Weights of a small transformer language model: 4 heads of 64, learned positions.
Each number is 128 + 24 x the weight over its row's rms, rounded and kept within 0 to 255. Layers, rows and columns count from 0. Numbers have three digits each. The size before them is the row's rms in percent of the matrix's.

# up: layer 6 MLP up, 320x128, rms 0.0696, rows 48-114, columns 64-127
# down: layer 6 MLP down (transposed), 320x128, rms 0.0704, rows 48-114, columns 64-127
# gate: layer 6 MLP gate, 320x128, rms 0.0713, rows 49-114, columns 64-127
up48 096:083100112116112163098129147094082122155135137116128139093179124118152105115102147145133106132140134142118194128134087110183167166149113125140100097156147152110144121115145161134099167149088125
down48 098:200108170129145108109165112154099158143156097131114140116146110143122171118117137100163127113115122114124065098112123120161145096133164130109150144154112124170126130121130114123086160159160120
gate49 093:118120160095143120127113132157115088117104127154117134117098096149131128126140115148136131118152104137161074177133148140122100140140100155148134163117110158127115132117102124139122099111129169
up49 091:127100115116114108186125149107110116151168189140158128135146125117107170089116147148128114153131175170142126110105124138146157081152107142133137150106126158162102103122128178121096108114128158
down49 094:170162148095142152132125117117136156119123127107125099142092112148148107104157110120144151110096120115133174177129120125061139142114131103135184127092107165108107140131132141119111116138138166
gate50 098:089109124096098142096146151113141142086138124160103079117156074169131150121127140109146084145136163165089142136132133127129157116119115165138164121104150143118158110184154104111120138132102112
up50 098:133137115192114121131142097109095101125124138138117127140141092156176115109152168095084138104093095171121120119170128113103061119120089144111100134162124165151125150137147156147137123098107159
down50 103:101095137145162147151118122107083147118148165097111127158121080109145136151115131103132122120145134126103174119126143105138159147114147139134117120149159166064136125128196096134153159147117140
gate51 098:106146138135122120128204108129127135150130142128135087095104148089124143158134121132131144113145166133160120129109136133144115091120109121119116116137155125136104130122152145116131132163107110
up51 093:136114122098168126109133123164142108151155093131146141147111111148063147097148147136145173175089147119144107127127113121153091131096149143137126128122147129147133155116151115092158113138148123
down51 095:118145167077103138169103188088124131137120123155101169184129160158170120103169144100094097115119102133099110131130115140104180142153186177144128131123112142147114164108154151162111120129098144
gate52 109:128107098133135070117120134134108097141137124119140119080139083154068117089137163185150158118108173168117140113160132182114114149117116117152138146156115137140152147128148117117130110098148185
up52 096:124135089136153088155096142141074160150149140130157165091122119166106112119140142138161117099151120112110138178112115176115120137083091130118136120116148143168123121153153076179165093126126135
down52 098:113120127110046148138151142126151150138136137102091099119075157062114137098112133162101127142136153134119132142151133137150123122144103124131124145116091087133137120092145101144140175132118113
gate53 092:142159136135135138134093153122103088154152143134122089139123162138148116148105119094143058128077130113127146133135117123151139121110086168132152097128158130135134119153067154109160109103129134
up53 097:113100136122099128133110108131122078110129094097122150127096140161106144089149129101146131116107162142075131150146130113149109162124089136144123100121160117122144112121183120106105138092126141
down53 089:139143097149134120165146121128118111141131117188136122161114118144162109106119128095132166124103071147084129127110148117107083104124139145109102150057164120102156120139137131123101114154129122
gate54 102:127156131100089099136109155158131093126160102108139130130076170064158154150140166133140131085131131117149113073148119133118134086116103109087132092143099144108118106151146133112151151109160148
up54 098:132170091184148093104132139120139122135151105126155115106137124114107119129122115146141165122107115099173115088123116128109159096129147142155124129168144128140106111151169102104140121099137135
down54 097:150108170125171158098143138165154150119114164154149118145169161157134170119108096159105118139118126155157125120144104125173111105137090113126143112146086139157091098103162163142130163145094190
gate55 097:090145090108146138125102112130138120100087132187146098129157123091146128163125148149112109148142103163118136107145132141119124052095114120148117153140113118145157125092108124124133150158106153
up55 096:106143101142137109152089157137129099117124100139102110151151099084154165154143144127124118146147117132124096120141145122111135124127078137142147155169114128074146131152163120110133125155125110
down55 099:124161154118106162105132075111137171170175137118135146119150106144123158121092101149122100096105166136150156051125119100170113159170131076150118139112130117133127114135169136137159127117108153
gate56 110:107148107147130152165142141119170141136142116106117088127126135100145118130170150134162115119120099139095149135115102151097107126173155133116143148145120108143115127152117099119104144157100104
up56 107:104101088111107143140140114110123129141119131135145139123121110137135096109118117139133136120102134125131140137122115120114138128125097118170165188125120116137162169103124138156160066124104170
down56 106:121124154120120154123095118175154151116071116138107106122133086115136163120177153092126127124143139132113138127117122135128142125152195143098133078107131113115121116140180103063127124142129078
gate57 109:097093125151150161151124157167138164148090162132151134147104092131143155136115153115139090148118129091138123097098169121115096115128105117130157121121080129096103158118172132112095106153169109
up57 111:164155172110117136102142164102134151137102153096116132132063147090114137094145114137118128128112116127125108142176150100112117153117107172178110119106114107095134095149126105134142113128095116
down57 109:146107125144115140128127121130123149148125082133159125083169119088090118156096099142134125117183143121121138143088117098084143128125157156128147073130124117099065162141090162105125134123105174
gate58 099:118142120111086110152163130137133116119163122118083180111123167129109173117124101132084113097131146115138152123158165109134126127134100114118097147119152126176130144124103125141124141153083101
up58 102:106151137169121136107135116144122091119163125145165154151132117081108136137144118160161143117124172112133167152136151140126139128110107106105101132124142123125126139119156109163130150135104116
down58 100:114110104161094102116141124135122150127105154135112130127128134156148100147090093135135094143125094156079188131137129128140124086171084145132150125124163152110141122116171154114086114095115119
gate59 144:092120111139136102102150110170101112142109150089128147111124136114070176113123156130107124130136106118133107153142104128134090104116133124152101141164097150067110141156167147126152150148129167
up59 133:117141080162133131110096083150159135135124138155107090119164137107124151146128082101149117095146100129129154110138105147182152112165098141096135120139156119116110103116147133127094157147150115
down59 120:137131128085162195094150123118107157116099124151126130138136118150098162162129116160104144136110136083109146130124098075144115081128129136141081119156138115164089109111136146153171098111137106
gate60 110:095135082124122120171086128139107136147148162122148138137126128101101148124150164145117130127092151061136126126129152122094140136172087111130114119137100138092095195138108099123140122110146096
up60 105:091105123152190117131118139132119156176148136157141097172108129151122126161165111103160117116147146126159138152137102121152110141081150154101115103160122162143078106147130110098153075124107087
down60 105:148134127102124124090128167157116120134099124127121170107131140150151131088131182134108125158129132142137063134112122114121094107123134112142144126091104137153092116094131167126130199145155126
gate61 097:091119095111130100106156129166077096094091117132123124114148103138088138120120137146127159135096121134070106110110133116119163126118165174093163151126139083131174114120116115127135162118169171
up61 106:119124121130079117147123164127104180122147125146112106108108146142098148138151132128137109098107152149083125110117142098126114131091126141164138182165175166131150103130161119097163119153138117
down61 110:136088133084147131110144166138131126114126133169143125104111152144128136151118099158138125140116119119159134125105134103174147127125128150117092162156101163130160125155126101092139171145174113
gate62 088:112154153150115099177110141142108159113099172160138107127089101113121111164103116076144177115107144121162102137141119128082105110107142130143138143133141108122110134107113174095136148127122106
up62 095:126100107146104170163097111133130116126157112148130115128171123163127118111115087096134072119154097138122124136092134145172135094142127128142078181119127133084128131138116130142144104126093102
down62 085:137108108125106203108180135169132108126127090141097152089102157122166143122144162162131099114120155108130130127114125157116141113114118110100146134137117133144135123104151187127138129120120107
gate63 094:126131134155135110147109098134145149079111133114111106143115117111101130104134150146112138139104105110103102122133117134136154111183171098151129127127091105142095094156163119104214143124117133
up63 090:124150121170110123144126171133080121122164121074135171154162090128145116114171070166121108155096133169154128115102126129143110126175132144120139149117128156102141123149150152188171177151130105
down63 098:129135146112101104125115134111142150113111147129119114159063118145105165139106131114114112107093098105083081090149116120123147088132133101156142120179134108127132109127130100137164087110160122
gate64 096:126109141089135108151162128065136123125122138167081118127114153099169116124178126132137124097088146060176145115138120078077117136127134144118098104151112163150110117154160151176133114107152127
up64 112:147166131130113137138140125152194118148116147131123103145145134139125104064123172127139150172167097156137130075121096127139148149142146144127119143140113123132138119113151169158132134112095172
down64 097:087181117177122060146108134124108092145105105096175114163118103124150108089151148091127123146138113161124127113104120134129181163146140138111150159138157139127110128166125130082113134136092144
gate65 095:166123103158116126101127093094121106154155112104158131121160152101086154092137149143112163119142124116074141153128143152140152136112159153128084138132130155111139165141168102127169142126152146
up65 098:135080119155159099127111148095112141115110109111135099104100121125160170157162108084094108135119092139137139113141189183111138081113141132163151082145114122090129147151150133147141161120150124
down65 099:122120089137158132133125120104118068127120102059114177126118107136094122106131116113110136124148172101152110101146160109127111130171131126097116108099153129146126137086172111125145103127133107
gate66 086:088182109110133099140153137101123084135130162142092153183128123115096118132097137093139165156098110118118105139143159148108115074134154127145103145117128136111150113133164169090145116103130127
up66 094:086138157097124149155140152118160091122148112137120129093114100100168108159119135149143129155104138139086143126152138134145144111103133110151096150140136193087158125111128096126146145121112140
down66 085:122133163102142119108119148146109150104104118127097106198137086152130150097110118125159078137098099112134119144120147133112094110113113136129131133106131098101145110183134144118124128169149140
gate67 102:100171158128145154102120139139099084111113113151118140137136110101136149127138089129140109132139112096146102076116139113111153144097121178126110156162185164134126121108176151088111132121173127
up67 102:079130090134173102146132137094167109133110142144117138153153155079173129115116123091145138139100100104136128131136112158093142128119131120143104104128104101117165122115157144118095101165106150
down67 094:068104097156091098118112154115129091150118092149119105132125108099118113123110159120097113144107131141139195180158137136107122085125127152124081136090172117135058145112120150135143138125118171
gate68 095:115147064137118121125118080130128130152123096136118141137101141130124173124137182146136137094161121124101144109147129144115130102124134131102155058114140142147157132126135138165109080154124141
up68 100:119126170090124103125113130129106181088134108100094137126149131118136146108148130136092108129120085114128112158129130163170147129169130160150130162141119135100139111140140176131118095151099186
down68 098:119140094131169148103095073132137138134129164105136152101143140122146142134112182116098150124157119126109160144095119153152149108134167106100116105136102135104119140121122099111130119089153119
gate69 095:111081087138112131114155099135124143119075108127113131114130105140158138142107141149132117152151144130125101162128097148168126145111126127109098128134187103107145121104114162099117158114139153
up69 107:091107119098102130146108101110137160137150179148096147095138154151079140063157114112142070104087146130101149128134142108128128119086151172122108159129073133111119115113172128111149123146096145
down69 108:099080086105112169126102148148121129124135122134145105109094110110119155128138134108119113157106158061124068127137131077131149095095105151140135106115135134112147153116136151164138138127140099
gate70 090:144134127163154125121142137139187119149095122152138111119182147094127165168107119128154149112111144114150126118110087128124153120163134133152147109174152168124147108130129136132138110082121154
up70 103:144131115150119154137144114120135115097093143113136139149093130152131125114119144041156087146097119100120120165090154135151117147086165180164117120188114110166114107132113172110153098098144119
down70 100:108105110130139104136126104140095158109143155137133142111120060142129119166166108132083162133137129116132125165120155107145100155157113119106118088110148182156145157083124105139129160120100134
gate71 099:097093147154083109135146132146115154149125110164117153113128059104153090180128139113139112149177151131094119158132139127108109166138133115143087141124129141096161149099141132113113165123107131
up71 098:132128115123135163148184119119126117123181136097130148130168138096132137125125135155127148123110136109174126136093148102125125143142078114091080142087116153142114130113150136093144156133143148
down71 103:114119117073117115114112113114130128085093136109111120153109124106117147128138141143158116104156110103102137137119155134113137072173134110087182131133124129158115096116140132174117164127150136
gate72 095:129104135095109098111150148152145090122129075110092140115161107099127188105109131129115155139143124140090153082141097155113179159149124109162138135121156152130127156136107143150154118148104118
up72 100:161132134126110101111092160109105130111150141131122175150137169135117147099098151123099145141117120133105113146151127129169119117146137164158095155148145089130115134132125142122081151124119159
down72 090:166112148154153131146116141066130186153113098120100108182150116123129126141146141123122141097141150104112080096153153116151114102155098113116126123122103146125114122121135167096166129072154098
gate73 090:148138144102142144139114089118110113156129150127158139100071108099131160153114130138116131146144124094143126156111163084180087142122141169134160114112140118153133107098156118140117175135147140
up73 097:127140109149107154126104131102158095162104168134121129184060123144169083151143144128121175143136142183143129111124045149118164151113123141139127089154134129149107129113162127140125136138111108
down73 091:125119120131131167115125129137106114130154134120142172069111160084153142109108127124137147118135129090121134134103142121111174157154149122186137107163130127099130104132134116099131081125146101
gate74 090:131106103186166123124142118109110141099106166118130144099093135131134152111157131102097145183140106138124141128096101149130141146081120092160113134137099169150128096161111123132146098151155114
up74 092:117135147112138140133124160135118097141111155135156135121102135141124098180117122138086112129126134100154076099136137119115121090207156102135097129134134123143127124108103106178154146135100161
down74 080:176114144142176092140112124120146110113124113130139122157150145155099138099178118109128154139101158140120123069132118114110133101094158113137116133134142117082082120140150112079092106192168116
gate75 098:107117078104120119102121124137149123152128145219117121096150179146102129182125107116142111110139141118117140143098125096127148093111110123142091167108182117113157120161123117115123125144127114
up75 096:156091106162154123145122125149122138137102111108147140142130137150120152127149150136104097178101179152118115118162116116120098118096088128090108122137137156120127085102182125125134137158144148
down75 095:135134097173111107149093130150155076119109119125137099151132180129126081172133139104129139149102123121104134153113130187111157103146136160125119141138135159107124121153116135187086126130133158
gate76 095:112116143122101123083118085138140118101112084109114127142139117154161119155133105099162113145171115155148102146160147112155075124113088142116087133137152095127104136160101128143123123135097110
up76 089:106100155124109116133158117126148173127138108136109130183183068139161152181129138121118149140140138123088123177125122138132127116088136142130089097137155095113147139151152090135107106110134138
down76 096:165116177134124109087135107132135137147142147115079132158131113174113165125123115134168120142135109111107125116152124161117095087114151124160119147150115129115108116131097146079149156091132117
gate77 121:146121106178120145112135143182109115157139091111128104107125150122109166128138113120104107106079152102145089115136172096120155111195141116158130144109126148104119137087146132123164112154175104
up77 106:151131156110137158134132141097091187152149129138123148110094122168133129119140127095154100134103134097137137142110131121138127169093169115144073091139133127149079109120130114105131081123097124
down77 107:131151144153138122145108129170152182107147165092149155126143109167112134138140089142113098116145104140130121138165132130092117142133189134116130152134140101130135135135138154167084146119124078
gate78 093:101131092124118118073068171119129151148136106136100129114151131167116174073141115144158116119112117124132138115137110131112158144135115115155134101119129137125139123167119122157114131107099101
up78 090:120120143144138127166177105144134122163114147087126132143120123106135140093096135140115112106121100135158137121106116135138150151126113120130156113130140116118134139093164155099138102162098075
down78 093:121120181103141150141121098126109128114136153111147161097064158112114130193114126166125126142137152116134138194119141133106141170102095160168129117104115142153132148118133141148100152127173133
gate79 111:121107133146103151147122126118121138143143140147200103115124115132123119110167126167112132165161143085152129122075117154116153127101156074137112123108121173113138092103129096125152098127170131
up79 104:134130095118131149126126126084129132160110141139103179109172128090115115120116133091130109181080108130087178165119134140162089168092089115126143117137118106114134142120135113142106137146144104
down79 109:119100135122073180149121127119136110084106172129123136085084136178141125099102157174125142160123108134132107125137133115088089116113142123140128093101125151105129140152154110102132126136117127
gate80 082:102143111165197158136123168132159154069118133128183169142090099110149139096129129114155130120127102166087154138135127160146120167129115153157145167134129101079132082124126122146078119080134151
up80 093:115130139104181116149093141126126157110155121119123121082112102128151148161112153124126173111088137122105128130135143125150144148146120152137154126107138118113125120123120136072118162096136154
down80 108:104139128123094160141100100143146144105119124128127087082089104123133149088138113155067125113139140090125120112138138117148109168088126154161104131088177106190099125124151138125108136120141108
gate81 096:156145102090114141131122128106150168146126069142073129111131131097147158113135122165062127133184126102127112110120119149104160082112125126137157144082134119149124124111080088152095124145127119
up81 109:125132123159111099122104161140128141126136168162094127128118134130122125122105123115114101117132096100137110148102117151128111095139076132125169165163134185074153162132138137127144115168127147
down81 108:163128117110103125103116119093147103127097130149136132102129159116103116148132090137156142144091121134118126138108121134126173136152104133164150110135160151122120141107140102168144166127118156
gate82 104:094104127124122167123124126111134112132103130150093102115159125114152123165103129138174111091118148102121179090139121090161133141143125141125094101107173148095127103117131101135069133131124109
up82 093:151140090128137181107090140149107122112115106172100124132147119149118133147087127111118120099139133135114121134181115128124094115097141113174131148105148140065125173123138153143139126111174151
down82 094:127127153123071162135159137111097161136129098132135160143112105131112182093141118152132130136139134142112126112118129129155126137105084117151152120123118119135157140147138115140150121124088124
gate83 092:181170107110142151158098124140115125150160126124128127106109113107133108091111099149130133138103089079115132096120114139142137133121167141128129134104112081117084125148120100158153151134144096
up83 088:160147172112125188149108140099123075174157177111131118142140093145166137150130127109138137104155129106132136192110119137133151093108175125142120095157119132137107127144105103102126149130129117
down83 092:179104115121121116116137125115152118173134150137079185115109123105185123106128177165114151141123144095115142124140148132176158168083154097146120156137113131128137116122136104135126118122114121
gate84 100:114105122112126150106117099161134106144152139145143130133126140112138167110103124142093112138144130114140145121106153084138134087147139081153120117125163142119158164173162153151191127146137078
up84 105:088102139141151137098124107125077099120117179094114152160148133151142089142120171129154135157151179102166143088092142104137071142155136157131110133132135134140142087109156083114108117118150107
down84 098:160148126150139149123124113120085124112126172119114129158121126152135136149117106078149147104119136126111114155140162169109115109158159155139120150128128107135102144142103121136151136151106119
gate85 102:141129159127109145111152138118106141106139088118169110138113105146158093144118106139108111208177168144131144164176141140145120157159143099172105179123142129122167108106133140139108143137104118
up85 091:108143163113114116135127077179100107138154135119173109088123130114076124119177107123126153135118111115107124090128144122102119148095136122111108134130097105117127167157141130134131131158150090
down85 096:117125126139174170111109135106129147128093144181131099126138132121115113107172116191109107106079161122153113153087094159111133100138121141148092079160075109156114111152138129142152128094144106
gate86 104:091132111100107105140137124141118081121141144138107138125121123147130159090167167090138149113159126138095185117114124173151147114158110152131182122183126114158144124110161108156130138122130119
up86 095:126151113109183175151129091139152101124122122137128163127140145115131146162087124143139077123137123142125179112100134181138150130139156191117107130101122084131122121127146133139138124135107155
down86 104:126116115095122096134126144138096136110130138152122125201156154127149142138132150137087141136088146147085084122116128151105128152162123120100125106120143116129138099125152129157105130149156095
gate87 104:085141196114151153141133111129102115119151179112169123101145136134147106123143101125151109136133104120167089134091123115099101166098145135132116154112135151176103129138140100090158157109140148
up87 084:115145163126133122149044139134129118108130136140188117169078145041093135111159128154147116114112146092153114122134111138128140119163092136123140103145150086115139138161149115153143156135163137
down87 097:161147107158132117149175133098130110149129084073107125125115120119128135106130156112110151123093145148117073138135121106110159136089126108166103147114110172143131123085122125137185129147117147
gate88 120:121117149155085144169142141104117097147125101130138140121128099105104180086140118108168114129166141134144158099142102164144121093141119106169156099143145141151121088132159155098157168102169114
up88 109:113113160151117147124149139153129142112133144112144145177133144122114110143096107112119116133127134115170124130127084080194152111151120157133069099131121120143076132115118152109061147185149121
down88 114:128146144153126122106112104114122124129088158103185115139128148124161123185126111118226151146115163145146144160116154181132118110168126126142139123116157117149123097099130134122155156130120157
gate89 096:114128168123120117129124125119132056087115136133140160109140111124174104127132143121138147182165135117121143145152103160138090087139121166152164104128116123136122106146144142116133135124120135
up89 097:116139070120109136117101143106157132148071097130096085149120121105100109111096181084127129123173120124142150132153134126094089106127103117110121102090115143094125104133111154129134094122095100
down89 092:109153140126120106160119162141102139125158113134143129127120161132132133106143144141129173058096116121127095109112154112128166116140142125116127101140118113167089175081115120158114148130165127
gate90 103:114113124158108125166167114129116121082135104099128127125141116144103172121137121126176138149103117095144144124086132164132161128113145128143121100121133140142127118150089114103137111087128134
up90 094:101140124096149139123110115128201162138125095111106082120134164108116125107130109104090138129146154155135111134118105124130147114119164143092103124082097111137104101156159132083153104140141136
down90 106:128151148108145146129065144124155124113158163119140138120108142161115121125084104179106128131150138177147124105137122132140160114164101122173167156143145100153138159075096171136126094104148104
gate91 102:092099149103150099152130111109133068147096134084154128155120146111120101184118116148154118125105164079085135103146111122171117123164082124131140111128092116116113113096138125145143136150135158
up91 094:096074126166107116151124153099103124141130161169128151132115172141115124121113135139126124111132136073135143100148137170135133155114100091137121084117124105110120171129178160085104083156132124
down91 100:123131148140123109095113163208147130119122139132151173108136147145185121119127185124128133136112105178127130175114120138100173123106148127135151130091147154074128144126118125128099119131158118
gate92 107:147106146097088118146152176143120125102091150158139084112122125105151078103143153158151140107154132060112118145125162168133104136114113104095137114171102086125125142118149125159097163144129116
up92 105:146125092107128118167142113092121146143132161142161129138124199112155151166157113164158125115125100110095113141104138124096101149154112150089143091145129134145139093138075154133119126152119121
down92 102:102151112145108143131110156115143084092158136107089124121135077091138119126108103120135172148169129128125120145129163154110133115128146150110120122165136159085210154179150124118152116148141165
gate93 089:113127102138116099110134112093122156123157118123110097121067133142201139138107088134154129144162112149139135136103158100121188126117101095144115140121144129131126139116155142119169142125137131
up93 098:110126144078133113141134122149087105106121141122155145138129080112129063137168114134145109138150138135110107141119153140177079170126103123137138129156121126176139099123082119142161138157153166
down93 098:134132136197137174143070147098120120149167092079141106113126124163184104159142144133128124129138124159134134156134128132124187120153137123113158139153153144152084148137070111115157144102138111
gate94 103:130146135146114101172138124093138144085168151146119141141145119077148094136112131113129121158162154131102122137126079159137103110135126121153132118137165116105186153099103137178145165092116092
up94 103:125096140177141129110114134116138113135153105105108152118151129156136116131134139080128117111110135187156143122127120138119173088087120124156167114103118149180172099155144143121140103100136128
down94 100:122119162117148168097148085101126105134163109180114147113126142132123127127113108129127096096148134144088132094159115134137151113141116136133130121119127147119174118106176130115096149143137136
gate95 098:128103122094112129148134107116113115155142136163108137154104104094110124135150099133112119152117176107105138120126100163122105151091095172092124128110166110199100086131122146153137113189136102
up95 102:162080110155163151107114136133131127116118107120118144150160103144157114177128137139092129167121148150152107111154107150135098156167095168110179148084113092125113154154129122148148112144125088
down95 104:123101159115149137124102165139123168107164123124110150154102131190165159085137113118143121133164101111145108127116136141112126158126128096109137155169116142136048097121124103158143098112147133
gate96 097:120138117128151150162114174138123129145161119108158088117086124095135120129138152149135118122098131115092105112110108138128099095126184154169144145162147109131114133156123093120120136147173138
up96 103:154133154116113101134168137123134117160155142137139113095167153130141154103162119124108080139081127131135133109088186142151145145107125133128114112118076117102088124093133072103102109119122134
down96 100:115120143101097117100107093098137093094132119125101139166104144151093134116136131150158127103162119125160122071170086108093090087113148136115147165136125140068128142156125155123116161103162106
gate97 091:103128129123143149155144096158112122134117153169146121095108130120092135119126136150095148106095127093151121128100100125154148122147126155171119182139183134183150132132114131119170123110129101
up97 088:109123144146142176149127156129119156108125110106156146119111142153129131174101129124116132172156109143111116097112121143130099117166098131158134137116088103151094078142092150143154105140092117
down97 092:134075096145105080152124128131095095133102126130166134157116119129123106125147147144153133119127156117115139158111144140113119122108155104135150176100149153151095175055133103102127171131128127
gate98 097:112103079140110152097125158105142116131103158177112137115158136125093115110118098122157112168093107109086104129118123157158115130100096153181159138134130125121130123106091165165093133133133116
up98 102:124126133130150118123156133115177085138119114135133165121142100114106066144111108126129149065179102129124111149157162099181140113089103119117091096117148175130152137141109094139099151159093129
down98 100:143110131126146136130095128089116114118154168116097113147074150143190110104098080125151083131099153172122142119141139149121138133118137121111129153110095107102089112136129103081138127183141143
gate99 107:102149114125151142097139171150135126115109107130127174094129107092093173149154121135105125134129135147125106104090145158152116114139144123196146104117131101113149188094121082124141122152147087
up99 098:091112169108130129143135102149128183162145125145108120154139151131083119113128135104105150170183078128118181152116156127150117110151144118121117131156093114148113133140099154109131114186146131
down99 100:095134158161118094146111112101121103117112117126127120119131147165179083124145181121156127117120165094144110128174153084115172133139123110096089121094173147152127091158153140168114120098114140
gate100 111:149085127082101088128149138130163124140147151154151097104139124127151109142109098098145102131139090117145118117094167167121141101188130164154172153121144149121152116106074140089064161130142089
up100 099:103124140116162112095137099115164101092117144142127115119147132161131144137093114152151115136141069129139112140109094130127121132123141141144147113096143163132064160147165114149158162127115134
down100 103:160136130140107092158125157129130132113125089092109123122084167167134121131179099161142101109100152134115100089133134156102160126106129154115136106090128096155173128133140164118082181120153133
gate101 090:080111098138136105131112081082160108111102133154106094143117147114112164151128131126121122129137105161155147123099107136088112105125108081156126093124163159162101167126125148124137130123149096
up101 094:128155133148107138139081100103122118139117151109135101146115114151119160128131116128136107092136142158150141110134113128089141159081129114182143109123116140111123140177108145107143104126084069
down101 093:151116096121156125127108126149137166110117089126089104143106135126100126135096102138128141087139136095125130109137106126145092124134100156089188115152127123138140101156114113150110102137101130
gate102 093:123107162133140071151150134122126148171145132120118129124110120171134109090106087137141124138119144144140117114172123120137138033166096147130128148089126129135111141119136121061102139132123130
up102 094:129153131093094121124112123116144092146121167135093117098139149127156127107122139125076108083116153092184155092141122145145152114128135125123112125143141162133096131119112116127105136078113148
down102 096:176141132154115077137149179121131140129143131120101147118138126124124140118124068081118146155146086125073115115179145160117123115115112145173131116107118096108132088155153130143120112138130147
gate103 094:143138144123071116165108119125134088117137143101165124174148175077134146187118137053156120148124143138145145152107127106119121133112162125144140141126169155116120095142154103122153145134151147
up103 103:153087147103134130159141126128112056127101155129154145119145152143088140090119118187153112172138145153095135101123147123120159117082094151101123100138178135115097139096129117108149102143072144
down103 094:137145110131167104154126105085140148158112116155156150146118118139151119178098105124119118112119166117102119101138150155129103132149142081115131138128110125117131124151161102109125129122134144
gate104 089:143124106135131115117171104108107104117137103122121115162113152144145104160196164110112166150146140103103152124138136133101145117092155111124128133160133150077181127097145127143089116147090145
up104 101:165089113164102115142154165071101126134112133140122102151143127163160104097167143095117141128085150167160155124125100114176089131112113158139115151124119120115121118146102134080092108123130117
down104 087:149124106124056138093171132108132116155132122091105175096134166106179150107141130137105121150136139106125134131115115167138151133139124155141194151112142108176174101123113135113121118089088116
gate105 109:140117109112167079169139150140116113158102152126137163122118154120142139103157188124142105122149130113135103122107098122130092130134135161120113118122103131132169141139168123143114094114084153
up105 099:100132168131126101083145119144088123156145154113139137120120122128099108061100107091100083114127125153141128150117151134111101141094129124196124135119113107127142160115148100122141136165155106
down105 102:150112140083121135130164120130095128128155144093109113118191131122111146153133143112139147116189118118140114069157147129112089131123139141148114105121112108119127121188162098104124112111125165
gate106 088:145106147099131145147147130102109106165120122151091150119076091139153153099161148113144142150129116117160112144112140119093126155141136135087133117125057153187136123108129130124111107110157150
up106 095:153082162111132142138128108110154138148126174145131112112114194140121096060152174097136164130124125158143147094109142098108099131135119111170141129144124128195117113165120169156093144116118105
down106 090:128142167149128128121157151121103134136158106149106153162159143145117124112108100161154127100091144150133134094094138149088138121167141111171162139122083109092125149135103099127109137125126092
gate107 103:135117164128126110153152173142145118129149098146166151126163143126154162131150111145095122106172146146167082107128109137116097118150096073157122139136080153149167120084179065129147160140125111
up107 095:111154125153127125091112116088097086117133154178114134110103120158131123154122184089148155136118121132127113127127122115097112127099150141099125122164090148137107115187090135102087119120121165
down107 106:147110089122108127105176105119140142127163102141155154104170127118069177106113108150128141135123116130156152142134101141126126117133154121185136118152164103142095127134134110096118137110100107
gate108 095:115145132180114188102089114129129163118194123119123092138110116137140130174142114109154098092136165142151072129159127107155114107089094107129128143132126156105087155097124150129117155138148133
up108 102:144125177124155128170151117125136116084158100119128144110078126126123107109115128148137141118138137124137116139113113108119162156126149141135167113110142118132159149134140100119109107142150071
down108 096:137152137143126133118115158097123128115114161106112122122137103089112120168135125156141130116170126148151142145105124157122136091132162097107076152107155126122065093163139134131164092099196128
gate109 092:153154100174149129100096143089147094098094135128143106134101090145132140128106115085145130130122112148130151091113129141089122154125134112149138125122113077136104117137092136114146150136159146
up109 098:153145155124129122140126101136131108148132162091169138104121129141103119096159088137146160147143103105114141188122161088119108067145170081120096139123099177129123118106110165134159119094133140
down109 086:104164111114098130093107098122146110117118149112130139094114145086132167169119160136135103135132112107143176156097140139109148180110153117143170102102119129146143146137126153144184132109092109
gate110 097:133078170066115113147174108096112119145140136154111115097130142144131108135120115118096138128119121115116140109120120104095162088163149119146155137164111088123146125115153153132098154162100153
up110 095:171152151111081125118140124161133108187115116138140093096140145139135130139135137118144084151149175168117145090142110127133122124171094157141148131111114138132138115066152178146094107150162140
down110 099:130171134134127145122115104105123112150111131105171100102128172105106111130135145119132107115129109117139174084137128138092133162125134149184128117136104128143141121081131108133070122126096110
gate111 109:090115103111105118100129116144076155121120124098122150162155160169072113114110179131133093158125110100099122101129128136136163148132124117117127121099104112160118098149125132127098158142120106
up111 102:110119128128177087131138111130139086121101083128157106148149138136160133103127145148167135163085111143151075101128149109101177087104137122098098145126140142087144118133122121138168145106131083
down111 104:136164113158138154119149072103162144088146115149106140120119137139109156118116082105089119134168110111075080138150130105129149162141090125138125163137092138174138108125123129075121143140150111
gate112 099:107155108108120133148149138148143095155145126094164138141131067118122091146156149162099126136143139120139101114120128117168117084136124122160112096133097164158190124090093124097104093098136090
up112 101:127176136103155178179147111128127107120115141066128098146108157119144106106118097140115139104146136127123142157088137136069133094141134161098104134147114100139090151110150120102135133126144114
down112 107:138175105148106136102123175121067129147131136121098143131131146115116157142128159138101149155126169117187114122136132143143092128115066132146168100129113103122129089143098158139166157138141132
gate113 101:134109141093110117133130110106149150107130148120103120116097158165133088154114144122100107139151182115163129130141127159157078145179074139121137175107173128092165147147118163142085131095083118
up113 094:070136152130148128096146095103131121137128167149140145113146090139094103120102123132143111141141127138116148110147087085187119117147147117148154126187159163128142164102142137073158158141104137
down113 096:138126125166100121152149101117122114077117123109124159111114117141105141113065139091136118110120133156084161109154115071121121127136109152141126161131127094091121140074120123134119157143119124
gate114 091:096143095136147155103133133144110107080108133132124094109097098098136177163167116107133160137136145135147120166094089159135134133143138126169092132156107119168111107116113125153163130163143108
up114 093:121131088132130124133107178130121142116111155155136148158121097113123107110087157166107141069111144161164115111170148129130110142124137144190100158183114072104121132120135111142120108136148108
down114 094:182174151142087120146114130140176130130116120141133117143110126150179060084076168114110136135127116170121123106082152135092139134158124129148152123121099132133101117082131100137127152192116141